Part of a small language model's weights.
Size: 11 layers, width 192, 3 heads of 96, MLP 768 ReGLU, vocabulary 512, 7.4M parameters.
Architecture: RMSNorm before each block, tied embeddings.
Training: 453M tokens, 6917 steps.
Each number is 50 + 12 x the weight over the matrix's rms, rounded and kept within 0 to 99. Layers, rows and columns count from 0.

# layer 8 MLP gate, 768x192, rms 0.122, rows 240-264, columns 0-95
50 72 53 33 32 46 46 50 39 68 53 49 54 34 42 55 45 43 46 38 52 56 62 67 59 54 50 53 42 55 45 59 61 34 57 58 60 58 50 35 58 62 43 51 58 55 49 75 52 38 29 31 60 53 44 79 33 31 34 43 55 59 25 37 30 37 56 51 29 57 48 38 56 48 40 64 40 57 68 47 64 56 44 29 46 52 53 30 40 80 40 37 60 67 73 76
32 59 20 45 53 36 35 53 69 33 64 54 55 27 61 43 55 53 23 40 59 35 61 70 49 60 58 58 61 47 57 49 55 41 46 66 45 45 51 68 58 41 53 60 34 47 44 50 63 36 66 68 56 49 45 55 53 51 68 60 43 46 65 40 47 50 39 51 36 43 57 45 46 60 81 36 49 46 43 58 61 43 60 44 61 27 72 50 40 39 50 65 59 41 58 37
60 44 35 61 57 48 49 48 55 61 60 30 23 51 57 44 54 35 56 25 58 71 68 55 52 80 47 76 49 39 72 38 56 44 78 55 55 43 31 52 60 35 55 29 50 34 31 58 58 62 56 32 41 30 50 49 29 47 42 37 55 49 69 45 50 65 45 49 45 51 49 45 65 62 58 45 50 37 39 55 63 35 59 54 27 64 59 44 59 49 33 73 52 24 55 49
53 54 55 46 76 71 56 68 40 76 59 66 53 62 31 42 43 50 47 58 65 39 32 55 26 46 41 26 40 32 46 44 36 49 64 33 41 54 44 40 55 39 62 37 68 62 38 44 46 47 33 57 56 60 47 60 55 42 56 57 75 40 40 88 39 74 56 54 29 53 34 37 73 46 35 23 64 36 53 49 58 38 38 47 39 53 62 43 61 29 42 57 40 48 27 54
29 45 58 42 53 42 49 29 65 43 56 23 65 57 23 77 62 49 80 54 57 48 46 61 50 63 34 45 71 41 67 40 53 36 18 69 41 63 41 56 63 32 54 57 54 50 57 38 54 60 47 51 09 40 60 62 70 33 50 40 32 73 49 61 47 33 48 58 46 50 54 65 50 48 69 54 52 48 52 45 31 61 73 48 69 63 56 41 47 40 65 52 41 34 59 30
41 60 56 69 53 55 59 45 57 26 47 58 39 45 53 62 31 57 49 53 62 49 54 60 61 39 35 55 57 38 52 69 57 67 36 69 75 55 47 49 47 44 42 54 59 67 65 48 41 51 53 51 42 40 34 52 56 46 57 41 49 37 64 73 47 46 24 47 34 57 54 58 58 43 69 66 56 33 56 58 49 45 51 56 54 45 50 50 46 67 47 38 60 62 52 51
59 48 53 58 50 59 43 62 64 80 36 58 49 61 29 35 25 60 38 31 47 60 54 68 49 73 28 36 56 43 54 64 60 59 41 56 35 41 41 60 45 55 30 79 63 58 37 52 65 53 54 46 61 44 34 44 33 32 64 58 61 57 46 64 48 47 57 39 52 74 72 59 57 68 39 51 72 52 42 42 59 43 60 37 17 44 44 55 61 39 54 41 56 57 40 48
34 44 69 51 59 45 41 34 36 46 63 68 55 41 65 33 45 29 52 33 46 60 77 45 29 44 60 37 47 62 42 54 59 61 91 45 24 54 64 64 32 39 61 60 46 59 38 58 71 53 36 55 55 50 56 31 56 49 61 44 40 49 51 35 53 65 51 60 55 42 43 41 48 32 41 62 59 34 60 58 31 47 31 44 45 41 41 46 56 30 52 52 45 42 41 65
40 79 69 63 62 89 57 65 75 47 70 53 59 46 50 58 54 52 41 33 50 33 45 53 48 54 45 51 40 46 57 57 57 45 39 84 67 52 42 73 26 44 55 39 39 35 49 28 51 57 50 38 53 67 43 56 56 63 46 37 39 35 48 47 62 49 63 48 60 35 59 72 58 48 48 37 57 37 61 32 56 41 57 42 57 58 42 43 45 82 43 42 38 56 70 40
46 41 41 48 56 54 49 41 61 45 27 65 57 48 32 45 34 67 62 44 64 57 54 64 29 56 44 53 39 41 55 46 51 38 32 46 46 65 51 58 57 65 54 43 46 50 50 54 48 33 49 44 61 41 51 37 67 72 29 52 62 40 33 35 56 45 65 78 52 38 40 55 64 62 40 42 38 27 50 42 64 25 62 23 48 45 66 61 39 58 60 28 47 54 43 56
29 52 52 62 46 54 29 36 33 48 53 56 64 60 56 35 47 63 57 69 55 69 56 53 47 38 54 49 68 68 47 57 47 34 38 40 47 68 54 57 64 53 55 48 48 44 49 62 47 49 59 58 39 39 36 41 63 54 44 52 28 31 49 57 60 57 56 71 54 48 53 49 63 43 54 57 69 35 67 43 48 53 62 43 24 47 37 66 25 38 33 33 27 50 51 48
55 59 47 52 31 39 37 62 39 62 41 39 57 50 57 43 51 50 32 52 46 59 58 64 28 39 46 48 28 36 37 48 53 52 51 65 70 58 46 52 42 52 51 60 61 39 39 70 54 54 46 52 50 40 72 57 38 55 37 63 54 48 49 54 39 77 46 39 57 35 44 30 46 47 40 41 47 69 56 60 56 51 56 54 33 49 52 46 42 55 46 37 49 58 57 42
76 77 48 60 53 54 65 49 70 52 24 48 62 49 50 68 50 63 48 39 64 50 51 72 59 42 43 54 65 41 46 58 47 56 41 53 50 50 50 37 31 59 54 48 53 41 58 71 42 52 52 52 54 44 55 49 66 63 39 35 35 42 52 66 61 55 59 47 36 47 52 42 57 50 52 59 72 50 54 67 46 65 47 45 69 59 54 47 55 59 62 55 56 55 34 55
53 41 56 35 34 44 50 46 47 62 31 37 49 41 28 37 55 38 37 38 67 47 74 51 67 38 32 38 55 60 38 33 52 66 35 24 56 57 40 53 51 53 31 60 46 54 60 35 54 41 28 50 49 44 64 65 39 52 20 48 57 47 73 37 53 61 51 59 58 42 55 59 50 39 70 59 47 26 46 52 55 55 33 22 24 31 60 72 67 42 53 45 45 44 55 57
65 58 58 38 42 55 41 52 72 49 54 56 46 69 31 50 65 49 35 65 31 37 51 49 60 49 32 49 26 37 59 33 51 53 45 15 62 75 46 61 73 45 31 53 43 53 60 46 53 64 47 43 54 27 45 65 56 84 55 49 37 49 42 46 59 57 66 66 71 54 49 61 50 49 52 43 39 46 47 77 29 44 77 48 51 45 74 46 64 48 40 52 47 71 67 59
60 55 61 50 75 42 47 65 41 60 44 43 68 51 63 43 46 36 51 40 64 45 36 81 30 60 43 51 20 61 69 49 44 73 32 46 50 34 36 68 30 40 40 48 58 50 52 44 41 37 60 37 63 66 42 45 42 57 48 32 63 43 51 49 41 33 57 69 35 39 42 61 69 71 45 36 28 43 58 35 48 77 51 59 39 41 59 31 59 60 56 52 54 39 46 47
50 41 45 65 35 46 68 48 69 41 41 62 50 59 46 55 42 63 70 27 63 48 44 48 37 45 40 51 52 49 64 41 58 53 59 80 42 41 63 21 29 60 47 70 27 54 31 52 63 29 53 52 35 43 61 49 52 51 51 52 31 60 50 64 49 50 56 63 43 55 42 51 67 50 37 51 62 70 58 46 59 41 60 47 59 40 32 61 46 46 58 45 40 58 40 66
32 46 37 69 42 55 56 37 53 63 50 65 41 44 56 51 47 56 41 36 47 58 61 52 51 47 41 47 77 56 19 64 53 62 49 55 23 47 68 42 44 52 35 58 40 42 47 32 40 38 41 39 40 52 43 23 68 54 38 66 59 34 51 41 60 43 45 70 47 41 43 44 49 42 49 46 44 51 64 47 41 46 45 40 42 34 61 31 53 52 28 44 49 51 47 70
43 56 73 67 35 41 49 52 62 49 83 50 58 45 48 48 46 47 54 36 43 48 67 51 66 38 40 51 43 57 41 45 30 39 49 72 49 41 55 37 53 58 57 56 47 48 47 47 59 66 63 40 36 52 41 52 46 43 43 52 49 58 51 51 83 37 63 61 54 54 80 28 57 49 56 32 59 43 60 57 81 68 51 35 48 42 53 46 46 74 36 66 44 57 47 57
51 32 73 64 63 30 38 52 45 35 59 56 49 51 58 59 40 82 43 29 46 49 54 56 43 47 59 42 65 47 60 64 49 74 65 27 26 67 32 52 45 65 48 53 56 64 65 33 36 47 40 48 67 43 63 46 67 48 50 50 54 50 75 43 59 48 35 56 54 65 57 36 54 41 35 38 67 40 49 39 66 53 32 14 55 68 57 60 47 37 56 46 64 29 52 41
48 61 29 71 55 52 49 49 60 38 53 60 61 26 63 55 55 37 71 37 63 46 37 42 53 50 47 44 75 57 57 58 27 57 68 33 37 47 54 30 68 41 58 50 51 48 36 42 63 44 46 66 62 73 55 49 49 77 51 58 37 56 37 56 73 48 52 51 54 63 36 54 53 55 51 34 36 36 60 64 54 35 17 72 54 52 34 49 55 61 35 60 38 51 60 40
46 20 79 42 51 63 71 49 50 54 56 40 36 53 35 60 32 34 63 35 33 62 48 30 45 59 60 44 43 34 59 61 34 45 42 42 38 36 52 43 68 45 59 64 37 74 48 56 70 55 32 42 42 58 47 50 58 54 73 57 53 76 50 40 66 70 44 68 37 55 41 54 32 58 47 33 58 59 53 48 56 44 60 32 54 39 57 60 39 88 17 53 54 61 51 53
46 57 38 62 44 42 37 37 36 68 62 59 47 60 78 27 59 36 66 56 47 52 57 64 56 65 42 41 45 40 69 62 43 40 47 25 45 42 53 47 49 39 33 66 45 68 70 61 79 70 34 29 65 62 56 46 38 50 38 45 37 58 55 56 40 35 49 37 73 58 50 25 74 50 37 25 52 46 48 46 70 21 41 65 28 49 52 62 44 61 45 44 45 57 58 25
42 66 48 42 71 32 57 44 52 72 57 64 54 55 37 75 47 54 53 37 61 36 63 33 49 67 54 40 57 29 45 57 55 51 48 39 48 55 45 29 63 44 29 69 40 62 38 52 36 55 32 63 55 34 63 61 47 47 40 49 32 59 61 48 58 51 52 43 42 46 62 59 55 38 51 42 55 42 55 62 30 44 28 44 39 56 45 87 72 31 56 29 62 53 63 52
42 42 60 81 23 43 50 38 50 48 52 49 47 28 53 59 60 29 25 60 50 56 45 52 53 52 60 33 62 20 56 62 34 53 49 51 66 36 45 69 50 42 60 45 55 51 70 36 36 71 61 56 34 47 49 59 80 54 31 46 34 46 58 52 60 47 41 54 51 63 46 57 39 58 47 75 40 56 55 60 30 61 32 42 44 55 47 41 53 51 41 52 49 39 67 55
# layer 8 MLP up, 768x192, rms 0.127, rows 240-263, columns 0-95
61 55 60 57 48 39 42 37 41 48 40 44 44 59 54 63 34 54 39 44 66 51 62 50 51 57 34 47 50 60 56 54 45 48 34 57 52 67 65 29 67 46 59 53 55 48 70 78 38 39 41 57 42 56 52 36 60 50 37 41 80 31 44 35 54 78 44 56 52 60 53 31 46 79 65 66 40 58 40 58 47 46 72 62 57 47 53 60 53 47 74 46 66 49 65 38
72 29 63 50 55 28 44 49 70 69 46 49 58 72 30 62 27 46 47 36 58 69 38 51 35 42 51 71 67 35 25 24 66 56 45 53 52 32 81 46 45 59 62 43 33 29 34 45 45 56 38 52 49 44 52 53 41 61 44 61 51 43 51 44 51 55 56 52 55 33 43 40 55 69 75 34 52 60 54 53 54 36 71 49 42 49 42 50 44 59 58 51 47 49 48 70
50 61 53 36 59 44 51 59 27 45 40 54 66 58 32 52 66 62 44 62 52 65 65 78 49 42 53 51 52 59 41 49 41 51 19 51 45 49 53 43 46 47 50 50 62 52 44 57 46 59 52 55 82 52 40 52 40 63 76 56 62 61 51 42 30 57 61 54 41 63 53 59 55 62 50 43 57 43 68 53 42 46 53 57 41 66 45 28 54 50 72 52 63 40 45 42
71 23 47 72 56 48 48 27 69 44 55 56 72 30 48 28 53 63 42 28 49 57 54 69 34 39 47 62 09 32 41 41 46 56 33 45 51 36 52 41 69 62 61 55 43 46 55 55 31 71 51 36 56 61 43 65 62 50 37 36 50 29 49 41 53 50 34 42 48 60 66 42 47 69 20 62 47 38 48 56 66 62 63 46 61 41 52 37 50 54 44 27 40 49 32 45
37 45 50 48 59 37 33 48 49 58 43 76 46 53 49 50 56 50 47 57 57 48 73 25 57 48 23 46 54 22 64 50 49 46 41 49 55 43 49 63 57 61 50 47 58 49 52 48 50 56 37 53 57 40 37 50 63 82 58 62 68 40 51 61 71 75 39 52 35 53 39 69 50 53 57 50 41 34 69 70 39 45 50 46 39 67 41 53 47 38 31 64 45 52 34 62
54 61 49 18 35 53 60 46 37 68 30 37 59 62 52 39 37 52 28 50 47 50 55 67 59 61 46 61 28 65 55 56 62 53 42 53 40 50 53 57 61 40 46 61 74 37 38 39 40 33 48 39 61 52 57 55 37 54 60 42 40 56 61 60 66 60 58 27 50 62 50 46 21 67 30 48 56 58 46 55 65 44 53 59 45 57 52 30 66 59 53 56 35 43 42 71
56 43 37 48 55 56 71 30 40 42 39 58 73 56 54 34 47 65 60 44 59 50 69 33 43 63 39 38 58 65 43 48 57 54 38 48 33 51 54 63 51 55 73 46 54 45 41 51 75 76 50 37 71 46 36 63 43 57 63 47 46 42 54 27 56 41 42 59 68 34 66 51 49 51 67 31 57 29 51 58 31 56 55 59 58 61 73 39 65 80 44 37 53 48 37 53
44 34 31 48 51 80 76 38 70 63 46 57 59 68 54 32 54 51 36 33 61 34 40 48 50 58 39 49 39 52 45 59 41 38 74 64 40 39 56 46 39 45 48 54 55 58 42 51 58 71 48 47 57 26 34 19 32 42 44 36 30 57 45 37 52 06 40 44 53 48 57 32 51 34 41 46 53 34 50 48 46 52 48 63 59 37 58 47 52 44 59 17 36 31 45 49
54 52 42 45 53 68 48 38 62 50 59 37 36 49 43 49 41 44 26 73 55 47 50 38 51 44 41 66 26 41 48 37 36 61 47 51 65 67 40 39 44 36 50 59 35 38 47 25 47 31 38 46 48 59 52 47 51 78 44 59 58 55 49 57 71 73 45 48 65 53 79 56 43 38 36 54 37 36 51 44 40 33 54 37 54 41 57 51 40 69 48 32 30 40 23 47
62 57 72 57 43 53 55 49 29 59 47 37 34 58 39 46 55 45 57 59 42 47 32 41 46 41 68 36 46 43 32 49 67 52 48 63 65 58 47 45 48 53 40 57 51 54 47 50 50 48 51 46 47 40 32 45 61 47 30 67 51 87 60 63 49 64 56 58 37 51 49 36 44 58 55 68 47 44 44 46 53 96 44 40 53 50 28 46 37 69 60 42 51 69 50 41
46 60 57 45 53 44 64 57 48 45 52 47 57 29 72 59 36 50 40 48 46 34 37 32 36 69 38 39 53 52 59 71 35 31 42 42 31 34 64 36 46 58 55 43 45 56 48 43 34 38 47 67 39 55 34 54 62 54 78 55 53 43 47 39 64 44 47 33 38 31 58 60 46 74 52 47 59 49 40 35 48 36 44 56 45 56 54 45 52 62 32 49 42 49 45 29
33 56 34 23 49 46 41 50 47 42 49 63 36 43 38 43 62 38 53 54 32 54 50 36 54 27 53 57 37 53 62 63 38 43 47 53 56 55 41 34 59 37 49 49 61 44 54 71 60 37 65 50 53 42 57 41 50 57 53 44 34 43 29 53 59 47 32 32 54 52 63 78 18 34 38 50 52 59 54 34 48 50 61 45 42 63 48 42 40 48 54 40 49 63 47 49
48 55 39 51 40 54 60 47 60 35 51 41 34 72 51 56 48 60 45 68 49 42 57 61 65 58 57 39 57 59 53 37 65 56 43 30 28 35 61 56 55 57 66 48 36 57 57 60 61 38 63 64 59 45 49 47 47 53 54 51 51 54 60 65 42 49 49 41 49 42 51 58 23 50 38 52 38 45 51 50 37 64 37 41 42 51 40 64 40 49 52 64 62 57 72 38
56 49 44 60 49 62 61 44 43 41 42 59 48 45 49 51 65 78 40 51 53 62 32 48 47 42 46 38 58 49 48 59 40 54 46 49 49 43 42 69 56 43 43 34 63 49 47 70 58 60 76 52 51 53 81 48 44 44 55 44 46 69 47 50 70 55 45 18 38 60 25 68 31 57 30 56 34 50 41 43 53 65 61 38 52 63 38 44 64 47 39 50 57 49 31 33
63 39 74 66 45 42 44 56 42 20 46 37 49 73 58 64 40 31 65 41 57 46 43 59 38 42 67 76 48 63 60 51 32 38 38 56 32 58 55 59 49 61 46 47 50 48 49 42 60 54 28 55 22 77 71 73 63 76 50 55 47 59 52 36 32 65 41 54 43 53 46 44 60 62 40 36 48 63 36 39 35 35 57 60 52 58 68 57 50 38 54 37 44 45 47 28
45 44 66 58 68 40 48 47 49 55 56 44 65 69 58 46 29 51 47 48 41 54 46 43 21 59 34 51 65 40 70 37 30 49 41 44 39 60 26 59 42 42 57 53 56 45 55 51 58 45 77 61 64 46 62 34 50 73 47 52 43 38 48 27 49 31 36 58 52 32 22 39 59 44 40 62 20 53 56 58 62 56 40 47 62 37 58 45 48 49 45 56 77 33 48 34
50 73 30 64 77 50 42 47 37 56 33 48 43 22 53 48 53 33 50 49 38 32 29 47 43 55 39 52 49 67 49 46 36 61 56 53 77 50 39 36 50 74 53 47 48 57 67 50 38 42 29 54 44 49 52 57 51 59 44 34 71 48 35 38 41 76 41 50 66 42 46 53 66 39 43 47 32 36 58 61 70 50 46 48 56 47 55 62 38 49 50 62 44 59 44 57
48 40 29 46 55 40 49 74 34 41 25 53 44 49 78 33 41 53 38 50 37 54 62 45 38 45 37 57 37 70 59 52 64 33 43 42 49 49 67 59 51 39 67 62 63 55 45 49 45 47 68 51 32 45 62 57 38 60 50 23 50 61 64 33 57 38 50 59 61 48 52 64 47 38 39 45 52 35 54 55 69 51 60 70 52 46 30 66 49 44 76 55 55 45 55 33
60 71 35 50 60 42 54 53 53 45 57 22 50 49 57 66 55 42 24 32 57 58 44 60 72 45 71 50 47 56 40 62 72 53 59 40 45 43 52 58 66 49 46 45 52 59 33 54 61 62 52 49 45 53 29 51 62 42 15 39 26 35 58 41 35 54 58 19 41 56 51 57 49 78 60 52 53 57 41 31 54 36 59 56 36 52 45 38 44 57 61 60 32 56 65 51
64 60 74 37 60 39 55 52 51 48 49 57 24 70 37 19 45 50 55 27 54 45 69 53 57 38 56 65 28 46 43 53 30 50 56 61 61 32 50 60 65 51 46 56 39 49 49 47 58 41 45 45 56 53 69 59 63 63 64 47 54 57 40 35 64 47 33 51 47 62 38 26 54 36 37 35 25 52 52 52 62 52 47 45 17 48 69 47 32 62 48 54 37 58 64 69
69 46 57 48 37 47 67 47 40 32 60 41 47 41 35 44 56 43 41 35 46 46 38 24 34 60 51 44 47 36 47 44 59 46 66 65 39 48 38 47 53 55 27 56 44 47 36 28 50 60 52 57 52 46 57 39 38 48 50 39 26 51 64 62 48 57 51 32 66 59 56 56 63 40 10 73 51 70 43 58 83 51 57 54 36 53 45 71 42 35 52 32 47 27 56 56
44 70 30 45 55 28 30 65 36 49 41 54 47 48 63 54 18 59 33 54 34 59 51 38 66 71 45 41 50 75 56 72 33 59 44 40 55 47 53 49 53 56 57 53 53 27 34 60 62 41 46 38 40 57 56 47 52 58 31 28 62 45 53 57 42 51 48 49 54 63 56 39 47 41 57 39 60 61 41 56 29 52 43 38 43 32 55 38 58 67 59 36 55 59 48 64
66 31 44 47 43 52 77 52 40 56 63 19 50 41 50 39 36 61 70 37 48 35 71 62 53 61 52 50 56 56 47 26 45 24 38 65 35 45 30 42 38 58 46 55 40 52 48 45 46 42 60 36 28 66 22 12 44 46 54 41 39 54 52 62 59 54 44 46 33 61 57 36 48 73 48 38 54 66 59 49 54 57 51 43 27 58 34 61 47 43 49 30 57 32 42 26
54 37 54 51 43 38 61 52 36 32 31 56 54 39 53 51 41 90 72 55 50 50 48 53 54 34 51 62 41 39 52 73 62 43 45 51 59 48 58 43 19 50 72 58 49 48 56 62 27 52 64 47 38 48 61 35 22 54 58 62 66 43 70 42 16 46 73 64 34 64 43 66 70 64 54 52 34 51 60 45 60 60 45 54 64 43 46 33 52 56 47 50 46 74 42 35
# layer 8 MLP down (transposed), 768x192, rms 0.119, rows 240-263, columns 0-95
55 38 48 35 58 71 40 43 52 44 41 47 34 49 58 41 46 44 35 39 34 75 46 41 67 34 43 41 48 54 41 42 34 59 41 46 46 41 64 61 38 35 35 50 60 39 59 76 40 48 74 52 36 40 16 29 52 45 69 50 73 39 49 55 55 57 56 34 43 41 49 38 57 54 68 43 60 46 54 43 49 68 33 70 55 65 62 69 53 54 54 61 29 48 70 53
37 41 44 57 41 46 59 50 48 53 66 56 49 48 40 38 74 44 37 40 36 24 52 44 47 46 58 57 44 32 48 51 26 49 44 26 34 30 37 29 56 40 56 62 46 36 53 57 49 68 75 44 56 31 37 58 52 62 42 41 71 63 34 35 75 71 57 36 55 56 33 59 55 39 60 67 54 59 43 62 57 53 64 67 63 43 54 41 52 44 46 40 47 30 26 39
49 53 44 58 51 41 37 36 43 76 76 40 56 45 47 68 69 50 48 39 24 31 44 35 61 71 39 60 54 47 48 27 70 70 16 63 57 57 40 59 34 45 77 63 48 31 49 47 47 53 49 79 40 51 70 38 50 50 62 39 44 33 54 31 45 38 34 57 52 51 63 69 44 56 67 61 42 41 48 39 43 61 43 70 35 34 45 48 67 34 41 32 54 64 70 51
51 64 69 53 44 48 75 51 50 42 45 56 57 53 50 59 73 55 41 58 55 42 69 47 44 46 44 29 46 31 54 71 34 65 50 65 56 42 44 68 64 65 21 44 69 40 60 58 49 51 63 70 72 61 62 70 47 31 61 52 62 42 58 64 42 28 50 49 55 47 35 55 49 40 54 28 46 63 53 49 46 44 54 69 39 35 44 67 43 47 60 48 53 58 31 48
28 39 29 39 38 46 46 39 59 56 46 42 36 46 55 34 56 62 61 55 45 52 55 49 55 68 55 69 35 42 75 50 51 40 40 62 52 73 49 46 62 46 50 56 64 40 65 44 20 48 65 44 38 45 52 57 44 54 52 27 45 45 30 47 50 49 60 45 53 55 34 48 41 48 64 58 35 37 52 65 60 53 33 52 67 36 51 52 52 52 71 34 59 49 43 51
43 36 44 63 45 51 52 37 51 67 67 55 57 49 34 38 49 43 56 34 35 55 48 42 39 50 52 44 41 58 50 55 42 38 52 56 58 57 45 42 35 54 35 52 55 49 47 58 55 55 50 39 49 34 43 65 40 44 67 45 36 73 48 39 72 75 53 68 50 47 58 57 60 43 46 49 57 59 72 42 30 43 41 40 44 49 49 45 76 54 44 63 78 36 60 43
51 35 41 58 46 45 39 37 55 42 51 61 57 51 19 41 43 45 83 21 29 58 36 63 73 77 52 40 48 33 47 44 78 43 49 41 42 35 54 43 37 47 56 57 58 47 49 53 37 36 36 38 72 41 64 55 47 52 56 56 72 55 56 50 31 56 54 64 50 71 47 58 67 38 43 29 51 23 48 38 38 60 59 74 43 48 58 75 49 65 43 61 58 69 24 52
54 60 58 57 45 55 54 63 54 31 32 40 29 59 65 61 55 50 53 49 48 42 53 40 39 45 62 41 57 40 32 46 46 47 52 63 64 54 55 97 49 50 52 48 72 44 60 71 68 45 61 54 57 43 64 47 35 35 50 44 40 28 48 51 50 55 53 61 39 66 47 37 43 57 53 57 59 66 68 50 59 61 39 45 40 53 47 73 22 70 46 57 46 75 43 83
63 82 58 67 47 53 39 61 56 58 53 68 46 34 41 40 60 39 69 58 28 75 46 64 57 61 59 39 49 48 50 50 54 43 49 42 70 55 54 49 40 55 72 67 47 57 38 46 27 76 51 45 54 68 33 43 45 55 42 45 52 43 56 32 48 29 70 57 53 42 42 54 52 57 53 52 42 43 51 33 45 38 41 27 39 56 42 49 56 46 56 57 77 40 62 66
46 33 47 28 41 59 50 56 54 47 60 47 45 69 63 54 51 63 68 57 45 63 34 47 56 57 41 36 72 63 58 62 71 36 23 40 54 33 45 67 36 49 55 61 63 55 44 57 48 41 38 67 40 55 40 58 57 71 48 55 68 46 67 58 66 67 61 30 66 64 34 42 59 50 33 42 43 30 36 58 41 53 50 61 51 53 24 42 57 23 61 36 42 47 58 74
53 34 52 44 52 34 48 58 42 81 68 28 55 45 41 53 37 37 34 54 60 60 51 43 62 62 52 39 34 26 58 52 56 48 35 56 35 65 55 56 59 29 53 77 56 43 54 39 48 47 38 29 38 53 51 63 33 49 48 73 42 48 62 62 48 39 59 47 38 61 65 61 40 63 52 44 57 43 45 63 51 48 61 46 62 60 92 44 62 62 43 52 51 50 58 46
66 44 40 36 67 50 34 73 39 58 67 38 37 55 65 60 71 73 39 47 46 48 62 54 45 51 53 74 61 49 49 47 46 56 48 47 43 56 51 33 66 48 58 52 40 46 75 57 46 57 60 28 57 50 50 47 39 42 45 51 58 28 41 56 57 55 68 56 36 64 39 32 40 57 56 41 43 53 67 62 61 40 35 43 53 62 57 36 42 59 52 45 72 43 58 39
57 47 63 48 49 38 42 40 58 72 57 73 60 38 41 54 53 45 67 43 45 55 42 43 32 46 34 68 40 47 72 56 37 39 36 54 61 49 41 53 50 39 45 59 58 41 52 52 59 46 39 35 49 50 39 53 32 51 56 53 46 49 67 44 57 70 49 56 48 50 41 43 57 45 56 42 52 47 51 32 59 40 49 52 39 61 50 52 70 60 46 44 37 42 80 44
50 67 55 47 65 37 55 63 50 43 50 53 54 64 56 42 52 36 31 57 45 42 71 30 23 44 26 50 50 47 46 40 31 59 52 43 43 66 56 57 61 41 37 62 41 52 58 64 51 44 38 65 52 50 53 49 54 28 61 45 24 41 57 60 57 68 48 43 62 35 47 46 50 58 48 40 46 78 54 50 37 61 37 47 35 58 56 34 67 38 48 39 36 45 41 41
33 73 45 40 79 61 39 45 59 18 50 51 58 67 56 48 28 61 28 70 35 38 62 21 65 49 47 45 36 55 46 47 51 41 50 56 55 56 44 48 54 49 50 45 67 24 64 58 47 55 78 41 53 55 55 80 46 44 49 57 41 34 45 51 66 66 49 43 36 72 49 45 38 51 51 36 55 63 37 53 60 44 51 41 57 35 52 37 47 78 52 54 42 56 66 62
36 57 68 38 55 62 45 68 42 39 48 59 46 63 46 51 54 63 44 47 53 64 32 34 56 52 56 41 61 50 39 50 40 35 35 62 47 72 67 66 56 67 41 29 54 41 41 70 35 54 66 64 69 53 36 42 48 47 59 48 72 58 59 63 47 46 33 33 61 72 54 48 51 48 70 33 55 42 53 52 69 50 69 57 27 64 40 31 66 66 52 67 45 75 23 41
49 51 30 24 54 74 45 32 37 51 44 57 37 63 74 37 55 40 61 56 63 44 33 46 57 47 52 58 46 56 64 64 45 39 54 75 42 52 59 59 39 41 38 53 75 60 34 36 37 41 39 69 57 44 74 44 54 58 44 59 62 38 60 51 48 33 30 41 50 74 39 57 42 58 31 58 61 40 35 46 33 65 37 55 40 49 50 54 58 51 48 50 47 57 51 28
44 27 37 65 77 45 63 46 57 54 39 44 71 46 49 47 29 46 63 56 31 60 59 40 49 42 38 30 67 68 45 43 54 49 76 66 52 70 41 60 52 45 31 74 50 55 53 47 70 45 37 36 47 60 48 61 36 37 34 50 52 66 74 49 48 70 52 58 38 69 60 52 44 45 26 53 53 50 67 48 80 52 23 49 39 58 40 48 45 33 49 39 40 53 53 49
70 53 54 48 63 47 51 28 51 37 43 64 61 64 32 41 31 40 57 37 50 61 57 46 41 46 24 41 63 63 51 42 26 53 76 45 57 43 44 14 48 46 45 50 55 50 45 61 59 44 68 42 37 42 85 43 47 43 65 62 19 28 50 50 42 47 59 62 36 51 54 58 51 52 30 61 43 55 42 73 40 49 52 53 57 55 43 57 45 36 63 45 47 56 59 75
32 46 41 29 57 57 58 49 48 53 72 22 36 35 35 64 47 37 55 62 34 44 36 63 39 26 44 32 45 35 65 37 29 64 62 23 61 37 71 44 59 47 59 49 66 39 61 47 50 58 44 67 59 30 70 35 59 34 37 45 50 49 46 43 47 41 60 62 48 69 69 48 81 70 37 66 54 55 52 57 51 61 56 69 35 48 70 67 39 46 51 59 64 60 48 17
71 58 46 45 58 49 42 37 47 42 62 46 58 43 58 48 50 63 62 31 52 52 51 79 60 59 53 49 44 47 57 46 46 38 48 22 75 51 53 67 68 49 79 56 43 46 66 53 62 36 56 60 35 56 25 57 29 43 51 69 53 65 57 71 41 43 57 45 63 55 56 59 42 43 84 41 48 34 48 43 41 60 26 24 71 64 43 35 64 18 69 31 44 47 43 61
66 73 52 48 51 40 51 52 51 51 47 41 66 51 48 63 40 39 45 37 46 33 52 39 49 27 73 57 50 38 72 52 49 57 50 73 46 71 47 65 57 37 45 39 38 51 34 41 34 62 36 65 58 54 31 46 66 56 64 60 55 56 44 58 38 37 35 70 57 38 58 47 57 63 42 64 22 44 67 43 19 63 55 64 58 61 42 27 42 37 32 61 22 54 78 62
43 65 45 71 43 47 56 53 57 37 51 62 68 77 63 75 68 34 35 48 48 63 55 73 67 58 42 27 59 61 65 47 45 59 58 23 58 42 82 56 61 55 56 29 49 35 37 50 34 51 45 51 39 50 46 45 62 40 55 62 34 48 42 65 32 44 47 36 53 59 55 59 44 40 54 68 16 43 45 46 69 34 50 55 42 39 70 59 43 31 54 62 54 52 34 53
72 56 32 55 52 43 52 65 49 42 48 57 58 59 53 53 58 58 28 48 60 18 30 48 53 49 39 36 28 45 49 51 44 49 39 36 48 69 55 40 69 47 60 58 61 50 45 53 25 51 38 70 57 34 42 40 37 59 73 57 57 55 39 33 32 60 60 58 61 61 60 42 47 28 54 68 50 54 43 52 32 58 42 31 42 26 43 45 56 50 42 63 40 63 48 71